From a checkpoint of a small transformer trained on Wikipedia: vocabulary 1024, tied embeddings.
Each number is 128 + 32 x the weight over its row's rms, rounded and kept within 0 to 255. Layers, rows and columns count from 0. Numbers have three digits each. The size before them is the row's rms in percent of the matrix's.

# up: layer 4 MLP up, 768x192, rms 0.338, rows 190-225, columns 0-191
# down: layer 4 MLP down (transposed), 768x192, rms 0.339, rows 190-225, columns 0-191
up190 103:158136176144120119104096155133147118142176126088038059187066103129156140075136148094092153151102109107189130166073068129129119107152108100100115165077144112121151128118154180161125108186128154127177112181142156136157109126144179145112107100138152139114113126143103142165132117200234159109134141165165126164125057145127178122118147130032093135132133174161121149166105079079107119166135125135124079139070151120127111148126129184131126082123084161123119173161153123137130110124063139167150116123125110133177097063132144148140138095070094114072105110118190153138148107061147136086
down190 107:138098083147114122119096113088185109097183125145082121138162166118107156158186129092149144128108124153167137096097123064067147133138095130087104044142150115156097134207173158120125102102123077088155146195129172095172126128140140079171153136120124154109136092139117146138174094102104130092084152137086115127124198094098176112082106089095139121105101122146111115130127111141134179078115091114087111152000100105108152134104090124083186071173138090162184081113161094138161141132138105166143133075163156134082202137141105166113117142148180173118106176125091128158155106125119148147
up191 106:081147132082099094131156091201123144101149127184125119166089129083112091211135086071162178143105108121144118140162092087154123187126089186132129076159100139072139154210079146113077134121118065146199145166142140138137178171116127083131110126121119148067107080199153153131122136168121061100121113109149017097164144171100137174138141150111143139144106147111141129130155146100140095095146140144150111074146146157055168158097108155142153086098166102128086087077147113122138109130115073112095143131120113123148168109122139136121096160062149095132135071131115136150106160079125153128
down191 106:167167133147145120093138174167173119101090122130119140057119105117192077142127121132109124119156120107158110104093161142093133128182130074094143118111145180195113103114143160102117129138178163092103152098122113113140123077129123144114158105150140115187086155076183111133116147122122120117095227123126131106201108076133211128112116169124161143060124105110129125159176152106051109103102124122090200109148120080164080138119057095077145154123119133135115126216106114162153132084174155179104099109137094115138162159163110154188149083117110130071196106122174159117144102149115095174
up192 103:203118150144196103091125165094128155145124148138074141162112124142119109146117142126171156119114112114076136117131110129127144154165122122138113149124132071088108183115119102137110125164097096132134122163115101187140157146135050203184120128124142117103143133116176128108126182113107117145154081145147086129088086113197098123110043115113163145143139182146185144133122153154102093178176128104075100109133165123144106136109135097111118163130213080120131155116185118178116102194107180136092157078062063156082136128165149151152076104143191169061049124111105166139124117083087102088
down192 097:117126162204109137120132100143145112103098078163176102163183152102158154114081103137118139105169120101147099133117115165152176090142108117111106133099160152126121073138096128088149105132174128188144149131162139164161116086149168110133115140103109124127085137169128147127113143093156052148154197092074099066147083038143133108135113167108175120136101116250092105110111128109156097103126091157118155116071099111076130192156100145121124162109070173150075105145102135143172183154162121116053161117108160108147138157173122113139168106159166109155159093140180098105180127149121165061
up193 099:151131175084083158111145100149069137163158083120138117130149097114207140191110077090137183091105142172132142146149176091148077138142153123166121164135133153111116161068123097190195188112113107096154137099120096142136200162122105106084077154127144136077184116124141101117133171097152158098140111151163087102102126106150132122137102170109096151128114182141132115121158124148164121141131120044042161104129198098072101097135176110168092105156100138136127166082123066133148157161102177143180103080110176172107147086137130093142140101093129137151097198107115116118106068143171148115
down193 095:179115161120176117120143163140117097120101075110165124141167132125144140171136093057154175098090151064088067151172123135173058087130133177116187111123148138070134164046145183132125117142077127110109081133120154074115133164101114114135153136108154104154101111165166164144165147139113195164112123115099093099202101088132153116080103201134181079081112220103103142192156109154133131130128155101105148160155125085134135131186110068137197154064113133157124085124157087142143182096095121156108128111173113112130143151133127105135142146098152138110182099118102094095152114136081141127
up194 097:099144136091097177103224145136114058147117120136096099174121137036137099131166045103104105131135193153125110127120108117153126102126128149151131156130068123204119094178156178115115081142179127152107135163150115101092157139080112108140125135169082130088152179136090197172136116166186110124119145139110118085146153107085098138176107108141107115117114159168134199181149103125131090122173171179154173159148115153111083151111131174115108149117104178166140078097146103133131166118170101088123094132130133129147082090148088113133131100111119057107166139161182161117185061118121088078
down194 107:141152163146136123136165129154107171137124162147114146134118144101155107112185130097102163103116086133126124149147115085146128147154147144121092153131126123074105166177174126126117119135133071104099099099086100157071158150077124236196144045106107128121124131220157171188092151105146029121098115123200169137119157121165173168222139163127102154140076144058132076121089147115096128056164094094108146164136110158131138118107099160126141120111122164074143128108155110075093124130118128111162098078110112141124160091120134110129173143114170132134158153120165119135133183070123116065
up195 109:012165170150136109161160130148085140138125153155133148162167065087068055125079213106149146139173082119176148190122147088136097117102110143093168126144151076147095111115097149136137124105157164077091145129143120101116079091134084134090147054088139064171105162133150171121168090144154110083142102134127107146086141068155103138141056142105125125118179092067150143156116154109128100132142061168113098107140144093152100144133164120159141143178113154157119164178080126144088076176103134118152125134136118118124133185136185135142143137178164115113143112081080129146104164103128095095
down195 089:136143127172130118147101095129088192119131159108171079148140138095122065117086164124187144145176140105097120145158094124162098150087113087140131168115177125083099120113119153136080126101085104058087126129133152099070109121124140081116182106099147157234111173115185143113147138147081091068102094119151145130125148131103156099140075100164195118156123118147176149121089115117126113151165094184105166105100090146112100107118129068162066126169131162147135154149143123157107113159158022164130171135149127128129157206146090120103175150163177124087163094087107100134131143156116067073
up196 092:069116140076082177087193148149123130146129094106164146098126082119100088116151172178156153167090183128116059140094154227127107117132107183117105100118179115150117100142107183134122133060140121123114128177120141114169115155130107138100101105152105162136125110077101128073122101092098175083063086136131086136183077077117172128139092109114170151093116091079160121118144104156126144138111166120179136157097174194071099135115126131107121145082113102124153099110174086105135113116099121115167157144101135145157111148167104014126087154154166120151146145140084173160058106089140130144
down196 096:100096134126126102136113107084103158100130172067069096162098120076082132121064090125144162124132141133165175093140155166150099124127119120148147179099081134118196100146144137161087128169173150112160128130143170171150139142153107071182194126125095067160167111129088068173114063103122091176063160113127189132101111072127092134129159095119133115120125105123092104115125097172173128123098081112108134155113100119092132133136105128147156093137102146091066112115159175152145148122113112091161169114196163168112101184102134200063122058117094121115122142174047063112156108095148149107
up197 095:100141133089188128132146088137167156106120022115087082077132156072100114124158106160171211115110103081176153130139101173151114100099154174117153122096157171128160147139137106105106105085076086152153130153161148167096083146120183060098149138152173090159159121183154129111142084149118127109157101127125128171097128095118151152118112140129112093134139155102111211162136099137087148109086153125125069204131104098151121148052096113115075104131176158064108099182087148118087173100135134143076113124093212137130139126108123119171103148125154197080120123090183127133136127127123138127
down197 091:163129103126091122108083150102084121115147136147132126128132134115104147129085090097088112098109141144131172113130116096076132067133095101120096179163113145130110146110104105131168146153119116111169157115101085108117182129109088149150161194097114080148125042094074103122103166136194100136100156115084092132186168136109118121127069141148143145166113125211162061172117140166110072167195156101138077131164122146116147070154143164120113145123153189141145133124176080182148073113140095100220097120143088082051133199117109129156109158149129084117135041154115140177140101155149131127
up198 101:125135123079058126096139138155138085102125185113107126145124173116162117117090135140114091172162111090126126184110103156147087112137109112189058122118131098125108160129172074109077144140143110142087115111142132176120099146189120202103112160101187159093171131111075093074127082152066133187124226141194151147099174104172140204177132146114090044178117140095131132139170186125145106105210110197119131129128154113130104141160109165164115140156131139085109108129117131172119113160085126166133108117156112158117130144089168152129083100145144089090150117117071115134154179125102150120
down198 110:157170145079137158160123176144143141104088121103186127079129130129139085129116070151197134107106135163101127148126123158144094111141133112110141083117151142174125177130101175137192134102119138112160095134134201085117154105054122094096203153167134083142141145068115155159122105211143106080136137157050122092112142094115126146075101089111143130106170093113081105148121180121127145155156060151193135175145120104176098137092145101137161128118147143168162102153141161110166124115162175099180064187129102165130159087167114109154153085151175146083125078057093074109152120099096143117
up199 101:116165145102152123158126091162151126109180166179082153160139095105138091105150125106115165105136107102130111128173102171150161116113121123131145123161094145116135133147193128088140163138079137100105146139140116150090122156157119088100114077165141122209121149188033126136139092102081056140128146126105134120071140103117115089096153160196090128066144168109087140228124106155116171125130126122098107153156117111153157123101169197174169177138140167128077087130137125130147126123134147122145135137107136079123100119060093164069131134155161121138030178121145165099111080077057150055
down199 102:094110124119112130121099115214156089141107126097140176051111146129184079111113176115173093146149139104131144099112190116146127192093142093104101153089145166137154080101151086195142104130128142112153142107145110094187148139138161111176118100149155122143117175099146141181132170122112144073140206099068160113181108124076132109053130136182189141153092126113145127173175138077124067117134114134117138151173166076178173108127120092178101129134129120138144135122134191078128120119129118147134132092136180132094160136098144133100103158107093128081175123161206141132134049129049119169
up200 112:136151098128107146111159108161124142146094063086144145122093159086184159111137120163169154151121135106193157134128106090118142177122136157127094137141149125101121193124111073117099164105207175103113111091097133119165105178132089169116188126080127135140133090155134137133149110149111119096085115099080131164109154189123133151131114092139187129121088120152141127169192130107117067103105158153073126143175132086170141151086122103147081104100180127068142091195090081139120128117163074098199119121126098126168071088155055135152121139119152156109115188116122138102174020075107182146
down200 099:161114216088186100147208158142130125139134161080073114222163113151134132091098073182155096093164118090074104123166123128150128129158125111152054138134144105087171116150113114146110128114140107105124160161117131088118151109127142154098151114131149139154123117125121095130139117107113075110193157151134156097118105100169129128155116150150126131148124165202117095137136095142092199111129021100139116148138099166127099102098119132026123136138114099189084145151115167141108161095121118104138106210133117107134118115108159121122124161206143110188124124131106046091171052109113146115
up201 104:107149156162179168103159114101173128078129120114096133118141140151102149118179078088177126157116128138122160092129133155089104162136122115096093142105166161109142154138093135157124185123082018087127069100098117121119166094153130168101155101154175145197121128132139100084118125098109097103125141134136151132153161016111140124116150134142083150101124106166116162140202093166177093100083163178114164081084138089117128123120214084163157133130086154125118124160069183165137132129081165154150152077125133085133137118182121126184071198124137148133059132141163122074146131141107164129
down201 109:139146132109115071111136113116088110132157130088124168076216079196099124122118137114180092081051139157184129140168136121128079153086139113153182123169128014130141103112146152118181168075150136159120113152081103126135171156136127136126073196188135143065157116168134108165083111160095148118137058100093126105138092145141110153138172069130128148094106121151171138133108087144101110119116155108078163200145126193147141102086132166171083094196101141147163145129156130113165113123184099152131160142127137155164140138123129192126127130118121109111081095151171154128164101070148121142
up202 103:159126124077107134170144161129149043085182091121216126126153156172160087095140175149138189119129134100082110131159018112141202176140064133107129123106130108183114129089118142127084165082102115138123127173081162173104137164118078084141148148169132119074130170142129126145124094181147127174117089139135154170133131092108136128143117144121132163176122120091148130128095101103112162134134131147194172102163151109109150123118135174102149080122103115110234064099097167172115124159139130132172100153088117064138113156130109120133110131160108108127052141076128107060146104105134144101
down202 101:133142080115150134125130094108081125104096100120137128145140122190112164164094121143074111103131120127095134150102123123146117133073104087183079178124123110100136072102142122164198127122140143085114101088138125163164127210107044105096131132129111126173115100142175124115119188157143093140153115159096192126168152147117155146198153112077114146194078156153157149147087160135144161105167124150165176107142205165163130108099085128122093136143080165158157115157116079136167111171154113141127196173106116149106164209147151208158136131078110092117111183109192147118123200180116124124
up203 103:120150091153139082183103138090094127199171113130172109132130178134157142065104102074134150160164141116117088125143169156178149098100131130149075110040110113089092132170166174098153140116069135145162144187124159120107114118110159022104156101097115103062187112143117100095162070078146089133152144122149119090143121141176142150152152146120103163157092124098092135077084097102096101091136112170105165082129112166170146148095145169178081157071161147190089127129124143129121131120163078138155123099108133095143138132101086110124110169117125163142060086198137090127156095155174111138
down203 107:062098093092152106124150167152153185100143160105114074139069144112165127154139145116088116098117173117094145146065098113124118138105114127097062100142073135108138093095091154215158107123058168121118145129108154124107116157113134125133055142106139065121102131142104164102122136131181134134125139076190108150111112092153149108143120159109134103110121108127118115116144198157178084197188112142106164094065070108090110107100117189110127098147155155100079067163146143178097208195136115121136120164126149070101140134144067147126134108178088114198095081151116137116148127170162117168
up204 098:188119109137124098047125193134104150190100115154133142103093129125097131135116096162083125140144081182119144154110081136158106114152136110164114094072128155167167140108096143106116131137109095151151177160141068151108144065075104172053162117124198135166156150130120091106165150120108101075129115129166168149141105065120146105124119100107085163076079095109123059100172097144111135104163106115126104117143097065200148175127138164166163143122133172100148157079075099137110155148094152163137092109120119182067188123192110138096048144146065144127158104106117123154177121115105125089
down204 104:158123128178155140089126105161189123117096095202040137158186155142093233116081180103079079140136103105176134083124137138086148112119113157142108115123115120106166163137090109116131049186133092141160147111148080148164117133112155136128143121153073139151180145103127143128121116085076161169111106173118100175136107166164135113142086114090165110189135156187136139139140113117094161094099068136181158108163142185098137125138093078124158148148052105179140152130175136132140148139138153137134141144121185067118123145136201104135143113133109103153121178111069087122163167115166180094
up205 091:080128130130134093175063119140123116070187139158116095115046133152105123184148175108181126043175157130094124117217112096164115169120118135152140137101117165144127147176102165117111126126095123154142108163129163090150113126132065110100118155087093164089103098146117114029116121121148177137161139090123149113104067145230103062128107116090194098136108134119099091100093149107080117166121138107100097135201146164137132190132114157097118120104093148150131143155132060134160117127065131084144149129045155108115117147135113149135137060176124121134126114126157120118127096184119136144
down205 092:179103167116084113118123171124134146180106078104166102133124145114158134094116122113146123174099129111155128092117143160164084081131129197121097158146148065135145161200172186143134153157158158122115135116134185132085150118125200121171041093176164121093144148062128122112078100078063131181168124100174123097157166145072151124061174119171083090148099115168122163152110107117127182109163124112151128140125137108136169087107156121147143114171127138140129138106121166090065080129164100075119076169131112159182113103137180154126143109191117116052130126080080109116120121105159184110
up206 100:082197162162142067161188153129150141149158136107109167132134117177110157105152081158148079140153058113116171177119118099164118121135090121129129137085103150154103070022131093104143090171118099088156104103134081207186101124083142163132077124141189091152145084113124146059092120148158113111112144154137144144117141115136114152155162074098078142120076165101122144158129107125055087109124117167183159129126149057146099110114159134116089156132109094152217125106162140104131127146148124089115132100138120133099196131141120135139084115155102112113090123109047103133174100144191122094
down206 103:177128208114108139128138105116144137068159137099054144133181097127089102147109147198108141173122067119098137112127125130141115158119107125155108073112145118088158072124125147202132107073131104108143155098044163141131166098113151127169147155125123159127114196165129162051107131187147089107126116168122119121155123153136144150149159148060137103115132126134097134149073123155128156195065111158161109064158153110139103151186145081134158116080125215121116112119159107130211169184123104137208123131145156107137106090114158086106099165152171106133083151135206159115123100126142136139
up207 107:107145124098167138083159171090138117111167122086103117063176098112077162107164102126076113151075160119112110103082068113125127132126148163130177167132175157120128080125167146170142124124156182149104084120194120199120121129177171181114177090154147133192121184151110108108138092071162160140105160182117124138076131126175097127126077126140184122161106131100093121089131164143162088076164100089128157125149154122185105146112162153170137103181151127144098116128178124096121111131117105114105153050113114154097102113141047125181135111166105105166127167179191143179121064105083124096
down207 098:115122137126146139136195107099080181136129140096151115199148109128168164051132133102120130100125155144076131086194144154123181082096153127125114107055114091119115071203132094207083150150105187116095167129115161149159144119104173076154138112180142155112156163151107129150197147139135098146081150107127132174165090138174090143163116091132052134110215138151122100162156158127151147127163184166170154128184114131117195143150131099144110075155127117135136105095116065114136128149130146154154059146141127143139106142116148114074069117134154112043095140089093132127141093157128128102
up208 089:115116095073122106177121097116106126181155138118153126111057081141148116128181141104189116146124097119097080134127155096073151085164083153041152118153129125141036084118119149106143143075144088109147127082153106170161154129099129148161124105144103112122082159113123134159110084154147160162069121171178133183142179136105114139126123126174131112128093119108180164068125199152171141155150159185154128061107125066163108118076142098070157142132156132149138123157122125119179134135078139131132136119100148132160128138160111093154098193186126088141098145100045116157147165036084115108
down208 086:118138113117118156170128124118201127101093085123159178118153108118119120138112105161113122193106097110128127123152123138095136111115137114207158093121136116160100114071128107146166203155093105121111142088128132079129095114108174175106145127156132117125101108105150116106109179106068147138099055176117193110124108121140136094148162133069169191098111182120168140124111141158089054109108166144119191139126076145121070115168124141116166157109115076099115182089130085053061143060135143124123106155135075103171080143119130092082153125124135057136179128130089068131124120136220187134
up209 091:149151158114145124137156114191175109105108107141150096158144195140188133121146105077102133055125096046215162137114141122186074106088072133084121164142177116141094159143239165104120117085112123145111140146078128111148130060115126049102143105093181159167136117152193117124127119180102156172111162118165110098093148071165159136139115135088136116145128106182107098162190148144131140090113125114069140100098125098139129117115101111150130155118134130104143132108093095135154145126147166131119166143150132144126135111036118125111160108137165090076088063131126126090116194131109080088
down209 081:165113123138108141146050157108110156115112055142110122060095048158178098116152112121129187170124151151142140142091079094129159145179094115155167068124173143140154100150108134146150120158101117188150164195085144180092126149121133134171175105189143088124122185069157110105149101176086139139129129152159131122194148111111125110107086110132094097137156137113155142163119119107138084194132161105157093153142176125159172119169185092154209088173121089196105114140151180130146111133142108123091089122141138154074128116173188140125126118172120097073147091183160141112134103161078149103
up210 091:138171143171102127063191146105171146141127134074163136169146108103152102109133136157128156125104138155190111131085088137135134104100090081083092130075156084147095115156159101102128055137096152149100054102144078135195148132113135115111161098155123164207098054104102167144150097175184089144098169134115121139135116127100110175148079109125087071098159140104163123103138143105112087143109099213134104116136155174169078129105090110170080146126160169105126172140132191151108133123149130145117139126145070195121102125137134117127071164142119060144089129189127209134095118125139083152
down210 086:176117099177116153113075100188128091136139111152129145057118119120125154143097158055129089120107095155143099147159144164138131141113148115120123122121157128124194086143145143123052171126135068112119126077176160092032089113133116128118109170098112167110123141086150107123161096149131062163181072157106131149113119158105084132064190147209092146105163170221126126086150117144115134106169139082184120136171124109086159165164141146149110097115072112129128103127140085151116099157144055113107082117094201119169131109095140121154130158094144096116121107133132156043121094125134107082
up211 097:115146112113148129164141058099132118091148113162089111107167135133062116130088159158127128100118161146143142168111143122158091150140108184110151158116126125174165113075113079164139159084086134148097096074100113137113187091114135133198102140145102120112182145134181092089088074106181106127119169104156115161182118108076152162173171130164124186147147159096110076120113106155110080144086105116133138115115121129100122169187101159164101137125131058161133125128140100118093108103115120128108122096135063152168191091132156083170159058196086129150107141054197226173121150115100147107
down211 101:118132082083089113157147088158093078114155109112183169123112111141181093127094133117088126154090068142182189187088146118156128127123132119153170153102091207118090189133161151132096113103089148150142121161137094174159131153160147100120091157106158142147035184142112104144109123079150152138075130147130102212057134113080114140185139188147136174144093172123086128135129156133142118135109094125093100092180179099151105131125110140086146115133151097099108101134131108154135150150194136098156197205095084132118134139183100149119084120152123116062125128174121139161138168112100198100
up212 096:112098160124113090105112136070093106129143088141165165142175077141093114139094175130181131099145128129161159185089074120141142133107074110106146182139138164175128163147110122130184139173127146148117065129140132090171169074153150087068148136083117094133184084134064159158082149094181104160121144145145150164131139095107147110135127215149116101137100093116127114139173138132137085150131148157231158099118135103118170091106049084120168192149098071183133116105119139156149083085130147192161132118128179110103173132099168116148133141119134078110126115092113165168098133123061159082
down212 090:096074132152151156050128135125141168161146167166130131168096124088095106194116158097210162110138148127124093111108143128118103105135105177126072100193141074150123145176118154186123100128132112158130143126101147157142136131124151135160057146141112122114155122172131152161193109102118177175139073113161135150112157109159108091212114184132133127152122140098128134080149149095166159129162118106123193103119168173123069163158130146126124162184135135156077115137071090193139139129078143110120102186061114095136054130159124219133175145130090087170152125140083127075162098141100152107
up213 104:162140107142128109117168181136112167120167149090106094175076155189165142179092126144153133141075133192099162093160074088161163126061094101187108137188099095118122169137121098174153126166145120125171131125128169128140134152104045159168093112109074152129148083138105162063134116128154167119073113069116118149087131114147072150050178155136107201125130154136144133158151117127092144156119157098142140104040155112100165112136087173119127167172144178138114166125175134166185149117087101134156116138116105118099061135149158078098133158080127124082071088160128147108127148121113094109
down213 095:135116156133167072123143015107206175119087153110098100122178131110136158099117133156064115066094112079103128133115102123127101184130101109123200095121147146080113075144128131115135121105086162137112175122121126158144146114114091151108167142132159139123147133122147125153122141147118129133100136120098090131122103121014129086087112112142168146212086081115138181137087160149082215109092130188072172151166190110111147146132071145149159109154085144138210129113144132058128118145114169142097132129185099109138128146138142155158113120107127123154143131096141061104111106165165084095
up214 108:123124160115169147111126142079138128142138063133112142119172153140189109133079024095151128151074119149186105137120110139204160129120124155146143133116144138132109137120148115165159151088129094096150066132144162114100202139098071152127112123101133131098130136110153072156133180131162123107141077133163092089140119144189131094100142077165133133155148110114095138135079141118113143154134193195151115107130077148143161134086151129088119062149052099180130175173154111137131148130133122165089189151153192100194148124131164084157053167139111172100108045171061139127128169154137141121
down214 109:077147131103097114063086121063117152107076167122094141174130130082093145128102072164127127108093186048120139117172122064123166086138183204129132072116078100138080109122141089173123145167119066072127092090132117144142121114157133138140115158098218140076110102139110151119136178154153102088146150130083149158058112143084168166123138118149162126175133137095113119176135155161150128120142105150154119128085125135123101213151130121086110123132108094146117197127147086114121153111062129165092138127078112110141118091209066129103126105147140193138110145136148110159161148096130174089
up215 097:162170062145180145165135151114095159211158134131110132149056113081136140186190152128133179106101141137165152111159082159152141146140077086112130138141117130120155101162091131066125118190144114130074125074153137106165120087095128095136207100137124115146147099155067137233158137091101135084126185119151089122093170136193128114160080135157115184151115074136141103130168114080140112138126128125101159107122086115129119100066122121099139168124133114144158122191105148109136105131083128108141176106150131106127078096154145136139074150168100136121195124103230097103108154106115163083
down215 109:165137114150092173128208146167112154109131150111138119101126159151177098114133122184109097051155139145181105094085105088123111107085124118098196133148162139132087168133107114084131105158178117123140129090141106168112146118175104100100154129157084097113158181073105156122149143104112097178132148204113101084089176136075064135156108177111061131108162108164140072103167164188106153138143134050152127168146146119134144112118106122110116159158120121103114131136142058140136072042143140118068101135114150111151167125131084124130159116116195182140162177172138145101154082204115114167
up216 108:147153136147175135191201159170162107091160101136156128126084170174084155154112135115132163108092032158087096167094128152104077128161134119086105154069086108144118113168095102086122177099155101145132149140122082146108110181136143154155118165104113123155101118122113199164080112138157113166155135151180036096157189083156125123116139126077108174130070080134138127091193170136136122110106102110189146121117115155162108135170108168191147172094117154133137183107083074135118108098123114081187151164115127112130094149118154106088094150132094088140159126121110147115092140173135205112
down216 090:153118190135124100155046132136112092122117143117108150161152161121146083114121111111143116146147159114106092116100171120143118114112122146146107093214112133127125150159174155092077115142130118115117138134192123107218112131137182136115159088124119138188155147103158121136160165071114108117123200147106098086184163109161099114130124110096162059176122147069092148155155121187071224106096081182108140126098132138183118163094095072136187176118143132112150106182122208132151175062122103172184097153179086104111127146084124116072135123124121137120157117119135146183144153171110108143
up217 097:127151117112087120158152108090117091144196095165135082123146142177069078122122140101075117104076154125125119125138135159192151139081087103150140189103114130118114091158114102081084133131141111135116133116092135187135145119139117176188106128147169069117102118077155113110128169113123113102128109121109111168168148099104095128104041088158083116152128146128134165190151054167122144137135172072167173160194101110116167110139124169155141074143053132120113172115150073172118165065084166133109135128155159112116093175059042122111125148139184111102174165166111149142153160151153079100
down217 090:204098108137171142150097146213046157073103101142068098097143114120164114092127143089171108154169095153097169145146127120101089120087171149057140070112154091144190122081122185080163100147170161153064133096135138104137128079100144094106100154161127174166120115151127191148177133129101131157117147106127126093149105124118122116120086096143106131096141191111131080072035128121077138151158099093112084159076184167179118139138134168157137162139138100153105128149090104109120156127169103073151142109163129140182123106109137138159184109118092123147142166097112085137093148097124066128
up218 097:138173100071164116132161091147138130142155141135095144187107146132139135158140152155133138125134123094130113144128110113041157100103092144116117120193119174154094081139180136133120088100134113084148125124125139101122130151060116097164155042118156151091148152124092127087093152199108098139112153113060138086097147166121113169204122077176143111131142180154077195214171159129122094097123132142122136124180107163057110000098116095085105164133124096114079131126120148154101137076116129108151161122097173157121106126147062147126105120158109080156144095128100151126095064112141128126
down218 101:164141148124111144072108113197146140131101156139125132097197200178131131115164110180114071165107156141158157128138136148138087025075198074097087091137169161120145110095031129066122130144136106122119173132178183104120092131140143087125081136158179125159139101163166145115057101104119117170144156094124136115103092105083146178082156181147121092161167105098145133161148104076139135128134107153098118132103121134117112127115183096149147141140179102109129137144150139127154150126136133180152099099151130133126157111157167111153144204137096050198152085058109090096101125143136161136
up219 093:024121121055134155118137085162086147083121090161092194128189161096150091137144141099090111089130212108145149106139140147097041124121106106113123105169131178123123149133141154137165139122130109112112129183123123103167111111132115125145153113111172171148109129103122118139083100072098122134116192137222177149096151083157127121184115155189160138139120086099124074103087118135112097148147109173155169142160120119076082093174118176187114158139115094117148098119168175142138118133110144139085130140093134119130120097085081157158104136195149192151092153090127178184152139126078178120
down219 086:119108060175143094176063162096143073093160124156160140149112125085105188145100107145128104117156100137148142164156138175127164036079174162155095093079138122160160116142117178120121146117154127127182123111109114116051123184093125124121233148120145113052140139117125149110163120073125100083170121122128162131169183111114193087179135111114141107141151152210108142170118122110140132107144116116156085116145181124117126130189134186133096112143153164135117102145129134151184111140150106102188152140103122068170064114111120066078126110137136134114122048140088114137146093164136128091
up220 090:179128176068111093124104138113159093154113173124113084079121126083146104111107175090162157154164122135108130114153111076146100181179116095089139058124159090087098153159110125123060119135162213131064128108082158100097131105160172153107131132102086163180122120134105153142142097118120149105112165143108160095146100147126126180200189206095102162121170133108155104151115113221160052145098098163131078087188123131134140148115058142115141194120151123142125156136132113096153178133161116115079135093146134188123083175139120148140131162154135105127067123129158130155095092133095124075
down220 073:130179155209108183167105105196126140146159098142196154107188121156115150099109089117086134113161120132186133141126117104138140107104067132088094142189099193137093153086135125073157136146136080150134144147083170205089113161142183122133126157120158031084074112122136115091132122119122081127148118137148105177138154183087156136128166109178132101072104141144117128149109118110097078096153123131155165211171120095164184124149153131110124131168141087135138164141131149119156136105129053109217159131109124108125114111122137147166127145121107138092160145114166135133209165186162099154
up221 095:135141130142134121120180193137173122105128084129115142160159088112141104127106100157118128122136153070156144144107126086092122095096122138098171111115135154124125127115132184119167110147153084179077159150146184067159106093156125200101124117079135137145135122111140107126168077097157125086106089138145123132139098219123107156059145150167156121157041127159073092156128153104115081150140105111111171119185119154176115132135150182048102174110147167156120124145149084166095140126080146145030138060118141150153122240144133131117112127120153092081136128078096124148145098191080106164
down221 091:126068073153147133136148062166087202120194118167114164076092154145083151123135125094203173152060124143122162159158156224125163151180151145102136168088105048095153133089166187193134130160094163114122102130124120108129181108072160117145160131132155077131081115189112080096142118129148137125111110129090180126130111089165073126148144197113152121111148137150110180101145112135071160181113123140122114069114148161124123149098156170136139087147104170149093167120058120143086138178103138124128134174144120101138130115165112143076125125124094168093128079145117128106166134156110152103
up222 097:094147115160116171183113143119137118089104080147133068177150126201120079145078106139188132144138133122098097149116168143110116186160024104108120120131130119116144107164129190107133126101128137120128100124099145134106162157107099062036160126115101180139079088180119124140183147197117120104137181152097089105099107095141125116126138101164131165109133165107086120168104200092115061118153077091181126131100163165142059239124121121135103119090123196160120145084164100095166134113159093130133071160126106081164153102087137108158126139147127125099098145148139161130137101127123104118
down222 109:164154082127090110074131137131155080108136145144151138186168111054155154109126090094149141155106090120084112094142128132146143154135147100168153159148136101146122155125046118162124117081130128151187153112137137043131137119085088134174116133116072075191176131152120090112121154122124160106129101158131125143103135137121127086076073100065214087102124142166159095137103083124161123151088121176137142108170167100144115150060173119190126130150087079128087089111128129141134158068121116136157145127089035150158117082122186144152081136108121143083116159154169065124126135097189083071
up223 104:132184103124071180148072102185137152135134092099092173146093125114161145065124130125084172117086123122101099101098149095073124103104135140124130101060098151151062132103129156158069140127129109161169173146158117170160128102119113121161086142126160171107121152093056139111139062155110152083118196170124100096170180155152110121108098190154130174118186158096153062115126131145119119113099133149115179081086149107092129134148100171121221073114169113100153123099119116096108078056099140134138160171161160135134142063150078070140148111167111146113126156104102159096159168106143124094
down223 111:139086118076127097130076131158094164154101110081152131089083147125112192076172083065087155086116101122109163102063113137049103084068157187172137195098102115151145129121117129105133102116143159118153167099182130152101053130071113130107133208109132163178074161139096118147152057160143135105115160114092115148161180152132168128128130178146104138137175128095139081098129118167118087126125114159131155086101131122114137131161086138150158087147157149152157125105135160196153094094120164130111194160155085113168171149135128171130178116144129119169093156094134109153213120158119084136
up224 103:100116159152077151164151156089153098135127177158193148128123123137124119173166074193159089108130109083175119116098178121113140058164126180109207151145177089140178123093166133113213156107111118060149115131097117139120105068173183105118141131121111139127136156114122118178133102125154124060078131117119124060028159103152134128142149120072085094181130113122122100166108158099120107121142143163137159046172100083158084134118143187129134099133153133128104135107119163144118163123105104129064146056095131132128087148117071125200152125133164171099110153132130150089175122155147131122
down224 097:135159121161119178077109107145132141157165135127120094130113147159121050123067186146141138166122155119175148152099125141122099132112115118124099083179128130080137117124113140169162127108133133107205190186173091137159142134093079128125088161101156112066134149128135150115095118098137084083128163141160120170133160109112143122108161111155142177170139094197161194127062122096164142145083206122074161124105106176158178109097079104152125146159166193090165092120172110185136162121137103114191124113159128124108053124113162121141094195039104126091114148093088096127163157134129097085
up225 102:170167140075129106121166095116145132114124103126140115115152121052105079106174117191147105095135151110156126114035101098135141123166124178196166118135145141142140151122157072113125047089085135176167166088069159096158161120127190144110115121107166146121220115091100127074081143067162077109100170113108129218135138131123111160067110169189124090136135126111155102131137181139158129124112152146107156155113096114153144163115114145184114094093086092099127126096145069127070097058084147139152161143165150123134103138144110151085074150109124157155087090145147145096158148143154097109
down225 102:079116106091159186168116136136092138140125123120170090140073131132125133132119121078152162149161073111165132129159154137175086111076081097097165091147131173100197133114120127131139106115053141149138183129184158090117141064176138121086128098124157155136109147127084154104140159100140139133156148176135133113110095085138105121078108143141111128074136151148150082133120150123173123095150149051158124123101112220088123153125108200191099153135073152149092136099115111094108183185159164136115101105202125116098089147141144120124139114148147183121120164196056052111123208148087158128